python train.py --n_layer=8 --d_model=96 --n_head=3 --n_kv_head=3 --head_dim=32 --d_mlp=384 --vocab_size=2048 --activation="gelu" --norm="layernorm" --norm_place="pre" --norm_eps=1e-06 --positions="rope" --rope_base=115000.0 --rope_fraction=1.0 --qk_norm=true --attn_scale=0.383 --bias="all" --tie_embeddings=false --parallel_block=false --extras=["local attention windows", "capped logits"] --init="orth" --init_std_qkv=0.058 --init_std_o=0.0145 --init_std_up=0.058 --init_std_down=0.00725 --optimizer="adamw" --lr=0.00253 --beta1=0.9 --beta2=0.98 --weight_decay=0.0 --lr_head=0.00671 --warmup_steps=581 --schedule="wsd" --decay_fraction=0.426 --decay_shape="linear" --final_lr_fraction=0.1 --batch_tokens=[8192, 16384] --seq_len=1024 --doc_mask=true --train_tokens=105000000 --steps=9120 --dataset="wikipedia_en"
Each number is 128 + 24 x the weight over the matrix's rms, rounded and kept within 0 to 255. Layers, rows and columns count from 0. Numbers have three digits each.

# layer 3 attention value, 96x96, rms 0.224, rows 28-61, columns 48-95
115098144132101180113125149139122154133108177144137110152118108128154143139119144138095113137157148126120109112110103121132132133140130160144107
183146141142119164138159109123139123112104129114106111097115121099145141100128124164149134123100130139135158120164162107105138108151137116098139
124181130111148167146153107111136155181085129112122120139064139162088130129135125101164140101082161127078080121128105129143130162143066131158120
148116106130137173119173142145093142155116153146082119161176124158149130116128138146132122121110119138111135121108109102113107134101100118176130
128111130122146126150091153147115141157115098118175152118159126139132067132128115149118155142141107118108128135146122134161119117184115133140128
139158165147163088133110126122133148142110108126140146075114140112115129105142127158101083140110103119129133159139159133117148137114089095107132
120135170151109138111157123092139134096143143153087096107144137125128161107162125087143121097115141128152142140121153123076142136085126131100094
175085106131108115112096143150158195095153131151129127094112126110151149168141144184123103174124078087108144110113079124141146113190110132148095
124123145150140156121142133132125078114120130106094110159140105091102159120141115138147110093118127132140175112171123129098125129089115134119135
102112117104143133146106121130110119175135132137148157148170119141126148112129167126113137129127139132093147137137113111148088129109170094137140
118122102109159117136139132141110125158107096121159121195148108091102127176112171111115133097167145142116076101108101124165102135176112138136136
107134145123114089122097138148150158144138109135133163137106134167122121082149127150159125112088112136157172139124117119123158131083143107109116
102126140156149144112150120150146116107087154126138107099090095116152153138128098140113160149135144144143109111178138105108151110098107146114109
125157097133114132138108137157140107140127126151135152136104119147140133100117108155131142168139121113111166117125105115098156144145169093137136
114141143135107168120172119142106134134132117140129109131150122116121136129108148134109137110186139112156136079142109114135111120153158089131114
123169123116134121103150122140082078156098131188136079162112121131128129110133131080116118101118127171186119091115147114158098095158153093122108
137086145140116108136134112140135116121102148125154147081094142145123090107103106155109139185169076131114099151118142131148184138154145100091135
124154126147149104117112169091117149153160129115100153111185123102099115054139104125137123099104088115116141156096167146082137137109151130154127
101151115134104141105100135119101140112125131112135159127113102132135149179131121135118169074145114137113127087135102123146135137115073137125115
141128089121173130121159134129119117146097156120104111151115104117114139142137128162134134135138084139129098115154137114134118132152122135150078
096103141116153081122117141123133115127119134160113150148165124107118154163158146134128181142139098102098099128093120118135096160125105131091115
122171164116134155128156106127117095151100094112118120109077136169147131094143107123131117166091135147173092176117212137093129107121146144109113
131092146106126141142153132136146134101103133088120137121148131115104114170125151138110108139140124134142121064094095129149131096154057157111170
158088137127113103139101125114124129123144182121164149116140135149125139165128142162124156147149100110087144121088125124115186155141140119136109
116160144115122139146126139148116156107143137138144120125103126118170143113097136149106159135144097099142114112090130122164103111180134094142098
161101148111105107131083117093115136117160119107109127131156118146133119166151142125137109121137134106133124125104134144136107143127157153122097
146110110112142129155110096183149111156115118125139106127133112119105122096134166130110074102134126147147111094155129099130154098154102103131112
150105113172125163132114123126121141110124141111135094131116126114134146147145097102098122078143210135123180134153129116156121126116117139130139
124153137135118109084150123070143136125108159103106100160131130139122111128134118124145145129140156138092089118152101126136101160113084112135099
155079103123149104121078122142109101162118110126170126150121101094163113113106141141108110138174130132127132129113118124165123110182133124155117
117089087095131145152152105181157128127112133127163124144119114097124132151110152128104132138199132132145106092126100118186147092176106163129121
117108096143124159114197094143149138098099160096138123116092131129109159168117133118134075119166153119126127131142110117132128117133076194147129
157097146115148117125112137140115110125084144132147122161148118092139103140144130115131141119143110125101123169141106132138129112203125144117133
144144154141128099152108124075140141123131131136163110107116159140087081109150120119127090125105116141144176105149092132111179134121159063130205
# layer 3 attention output (transposed), 96x96, rms 0.211, rows 28-61, columns 48-95
119138127173141130102097140135126128143148095105128153163129133167123150107140131140116152141117108147143088130125165097144108111125159119144091
111096086141140123126124164137125127126130108121123144178174127112165104159119143080144086108109160113118167114115091081088121121138121125148164
116091159127125129096080115090118171152147118129153147150101128149135108167153131109085148108103146109125106116147160199114164137099150122124093
111133097139137101110060127147102123122119114112135140169110131141106145143155171110100139190097127150135105116122170075128112132117149117165145
111120098101113125094105115103138097140086121120160126135071152110098160135127092154159144152116131140126135179151115168163156105154161119131114
131115186072126186129105110100133148097104110186130145085139088128133188156198098130137141141130108141127092129093135155073156146133132120119127
136128129165114151160151099174105143102141136117123127125151116148155104113138153070110098089122115125119130087090128086089110158117095128115147
124140146161102154141098108163149135153145142118136125114073106174141079138153062125082093136108106158116128138146098104101169108126096096144119
121128145144143145138157116164101142062148152117085147130155170149134150116092134125102107092129115144102164075094125096098122134086100132158144
138136128136164127163111145101105139118100117133183109128113153141156107103106133136161125135116141111111116112100133111151122137118091122148123
129123120097135135082168140120122103138092137156138172137080142114148120108120121145130185128144109152116116140147124183189127138093189135173084
153103119123153122164075142131169127131125104122140084117139144134110140132151164132145089109106152142116119116114143086090106116127062136085134
112109119113158162131143115116135109140158121155121153130111097155142151136124089101093133137152145160103091134081153070075116116149130149146114
148183159115157093141099166092169125160132138096114089138110153094100136138119109147157123146128168106109133152134127115146141087137111118117091
141150112130120119135146133133106108114107132093138160160122125177152070115136111135097146120161146130108124112142114086142098163118148149161091
121171102131182099074136150143159123162108126136161085136184145146172091077152143110146126092138130137108114077099179060188079147128130150128123
154120129126099119124114162116153118146142081123133116131100121103090160126132104170154158146164122103169139173119146177114124130180156112112098
106181156113099185151130110137109114071086142101085149111158132154115142080118160130119160149106140122150138109127104159131144142121140118144163
136110129138111117140119120117112114121144160161122174094134102159108133117152123138096105121134129155084112110134127108132118168114126139111110
061163144129167166132147148112113129150146117145099139139095120144163135076099089093100164120124170189127097136092141105148130097114154145168119
127105139135136188087155137123100099170136112171151143100069127093166136111126127131142138108130121157135105103108109150147085117119138117144062
111135114102137144143128098129145125128154128150141149126199088125155173122116094094115121131096135092167112144113159092102114138147143111128180
125054080114106109088097139136128095138150118139109168153131128133112129153103132154104139140136077128178119151159114155110138177136147086160087
162122152150145125138104138126151117156157109099147101106076131088069116134121132159158128121139120131121148196138112170135153146139140102126111
132166118138129146133097130124144106134108113133170120123131070152178125138158086121117130140145118151105109138142125099122113162139161132160117
108144129169101124102180099148138126121148152141123127123144117154126087102137137142138088129096103104133099110126145177150127135123128141129129
096097109099144152110124131151148137144105107127127156139110142167185105119108106141108128119163115112128108120112127102139152154115116119163112
160141128171130106127129083164119127097122171137131131142115133124117112166130136108107119121125115118087155116123141146133174148091133145130139
116109110185114147123137122136094142149142110107132119152117116144138151084176157107121105121152146189135110101097114148155087103087145150118120
100162121118160156092153130143160111150087151148149103113075151148144129119129088162140146158156115131097128156115141158162141098156169137144107
145095107122145119104110149133142104181123115148148137144072120115142083157085101150107149106158123147152141174161150162168112148132159122159065
164104122120117129165126098147138153121182131140089115141107089135109100162084085111095152104129115142120144145162146132104114175094152127153116
101134109158130166114150103135148119150111114103155161110115161162133167107065081146109145143146091113125144097128093123157176146106139094159141
151086135120135116146117155119157170092085113081141096143193178160082145117161139133156103162124112086071159121127115120099193146104063128078155
# layer 3 attention query, 96x96, rms 0.233, rows 32-63, columns 48-95
113080112135045145128166124142150155126107118168072126163137109163160136128155159178116113142120127083139105112133058140164136123133167098157128
079140120132144100130087107180124132128093148086133101114106161189156057059148118083143100155105164148109092140124127139134191083092139124185180
133142139142147088146099103116118138124143148096157120121099121152120114097119151077135149161092142166116145113142155123126161101103104144085172
129127119133133147156188136160166103140091166154080165139110136105145148142126108139119104103170095101132109154139097107104103132133153104137083
115102142140110136117112147156170129158099138126162111132096148151113114119149110144105116145131154134118082138114120147153144086129165127123105
084121096150105120143101117121149148106106098126154082125130127191137097072171125110135102128084154122103148131140140159172152111124117104149154
118124132157083122152119109147137118100122114111160112122134098140116148129149145119111127121104118143103134121144107145139134138107132148120138
109123141130122125063114146137074116161115135132116129119109123094107135158124114176125153149143106108132102171128109138159136123106143131148105
125152134121141130135155118175128118116154124106128123131118116130145140117146153111150100103122096182125142106136116093135143124077134127149123
132115104145091099087099136139091112155139188128103110138111139096159113092116147152121172154140108113122117145109151143151153133087163108141137
172126111143162111135148132169110116088145134102079116117155124104148167117145159125125129113131105175122120084146139133104129151112111106113113
111111109125123084055127142132162149138084089137133110107121125125111157123103107149122148109138125093123113135128114145164137127136132147186098
122132121126131149112136116150119129129125151116106134147103131134139147144159109139121116134152156141125091182142087145138132128132161118130100
160156149139151098140117151157159124097115148103116128123183116151104112087152128127105108099142118146137120141158085115111158146129157109122138
132106169136108182148135093143111138100129130117116157081195090120105163152116191110090157105091103154124141094171119127098124141114106172100124
135110121148134111144128125104121126138131139128137108148151164106100092115099074151171109127132185126134182098105136140151138122141137105126142
147131123126042143112167138181150136151166137158099141162120127089151204177161162158089128149139133079129150119073120140139077130153125102124118
138116116138078133112160124144151151111115105130086123145128123138129134153158113156113099152135150092106125110116091153166113150153095088177117
113126104143124087166141114164141125122110126086132115134124134177170096083162135103125104134089147147111117091127107141145135115110115056171130
171145157123159152095146151130105091125137123156113156095104120068101181192094125141114150133146084119147104156118162095083147157130153167083098
130128132128126168078143151146108062121116134137127180102122145094102190166095106127091154159164121123139094173120130117127090145139161190121127
126158138138132104144134101138138129143176109154144125120148125112098134149107112177109152104172112084155151146154100128134100155138129122173104
108121129116142130127102151100129164166147163133108069183092142184134084097111082101128111149110155129112130073137115145163156119105093087164173
080107097143125133137120100104160161173097117119143071151097128159110091121157117172153128129097143129112146088142106176158133110129102123170108
109087116117134143164109157091124133116106126130163112143137151131084107121106113138125138169127131136181156115098145135165114116137092150116174
117100120132135107137128089112082116141153154131147133133121157115121140087130140119193152135102156129124151140110133128109131128115154158135078
147095170131132086132172157162141086126132182123140123155128144132121099110107116128096073122154148178123138118122130131119128119130144103128116
126118165148150137114129111160097099098144133142116145106132098137166179128126141075106155113108095147113112149152113116085158125130138117131133
130098120140123180163141134130147110107123157110099112191134156126117119136201144104108092133111126144124151164116113112090100153091086113079149
149129124122141144187128132127113139112148169102108137155159114142139097109119128073145100142108131126103118135121149105102134130142116137114146
092115126130122186123145108154167133161140099172132128131153103136145138185160151129116177112111122115150134165114118137102133154130101165122107
133143090131116177121152115164105108112099122168115141102139081171163152117128132110122113081115119125119081160116114128114128145144185142128131
# layer 3 attention key, 96x96, rms 0.229, rows 32-63, columns 48-95
104126104125126158140124136130082100140123107088123146089115121102117130151089132153142168113127101080131116154137141138150125142119122139112109
111116113136113130133129122111079107096122124128120134104116120113125143150107119130135146101116121146103140157154132153124116154106161124092116
129135139132134116120132125146089140134141128119124139111127124142139132113146163139136127140126118144112126147123127133138093124134109129120128
156123130134148113122129141124119097115105122164107133124118153110126130121122099108150127127135143149134125161119142120103179157083128136147156
100115139140131141120123101154147115150117146095141109139107110127097162141128136139111139102135121131139157139135124106147161135131155145146104
094083144141096150114133136157167111162132124103136111115130090091138201150123120170089162126155135070129130118176108134146148112124150140138093
123107185138103148139087103138155142133118150097127130138134078110172153172149184138097165109153095083087146141165125149179086122133137129122085
104152083119112095130132113132172131115113133127115111112124135167137128152160099135125125131118119136125115130139148135138153097153123129163161
128159079110130138155135136141097116139171161095136145140130143115167116131131153082152105127103126174153117088143099132120138114103146122103134
137112092128133101114123131118185100099128117140113163148096135091112140117120074161140117138142113110161158168119136091153207121154132117155113
163166093125139129114083122134152140125164111120129141104111062042180149117141149120140145140115097117110102145131142100110142123156141098113073
101108115119148094096162119117124119134164153189115108134156152117123115150092115115107132121131130119138127127167137143156106124145105118166118
102161094119150121144142128089166142114090128095132123048131140184100137119138075157167130159118145158116103161076177130158177120096142139129174
123137128106128133132075131163101076123181156105122167137136116061128104121117153121104156159124133140150155199113159091144100128110144118125138
158125138134082151140063120158084170131139126103101155181125098117184087110145179120123117100115081122124115131127112130144079115164124094111125
107134154135178166123109124128111125130107109139113138097131088058125140124131128181127155119129140115121137147151171108117095130160123159105093
112091142147110122135138140142159130152137125100113143096147125117138157150135141148092147142130107098137105127157145153152160094114153139124094
085096125133112139124112133173154085145130128089144132112104111086131191164144159163077150164139125090144097170121141136130142111124148148124099
079082130141096139131142145152148072128142103120142116109122106062138207161118158173078185152140106048164102165120169131138130131120147150109071
190149096105163098157127144103107153127135154156106134141149162165119042103136098076164057116114147206083139088102125111105134147134096084148190
172130111125149099132098118099110171108132145119124142102145171204071070057131070102162065111126133179138193114114081112158139120139114130126202
132131150138156164110096114139103119140130122150132181133154116076152141157124137121148124102163122129105170120146134101119106122111112124117132
145102087131120141093168119092144127133123141129174121087058112169103177122156111128109095127128125118141084097148146161138179126105165099149084
067122092159103112132118103137150134144137115124129060106107119185138163143140157150119130131094153126116117110122127200142150108116122138156099
122098150146102117140086158173142124122124130129114150152162139152115131111129169106114126138146126100146165113135104144131110117118098172112118
108148103139147130146119127132112116116131109120125091128140169163123132118135110169162115123090145168180120140079159122128145120111138160123137
151151094110163137116116141139129122112105106081128159103132149137148091132142145134128149132147105131110150165129178079133135164114117164149157
183123110111113148150113136085106156115099125108125137138112107109175147136161136145108114111119131140101115102144124108178140126169166087163132
159144155114149122150116128140133159092142125123097127146106154124163118131163139112144077167111133120114088153103136109095178166074110159095160
145153121143135153143094147149097083117097111115146133109128108137133157122148160113121178137150151160168131112158124128120092125096166116119099
126129127134106126178162136122135163142114152122129134156094145167137121148107153132132097093155180125122102107118091141167126111104101109142163
141154125131121150140137159106131100113121102091116141103138147176121143091148102137133165116148094126082127130093159105127121152132165107170180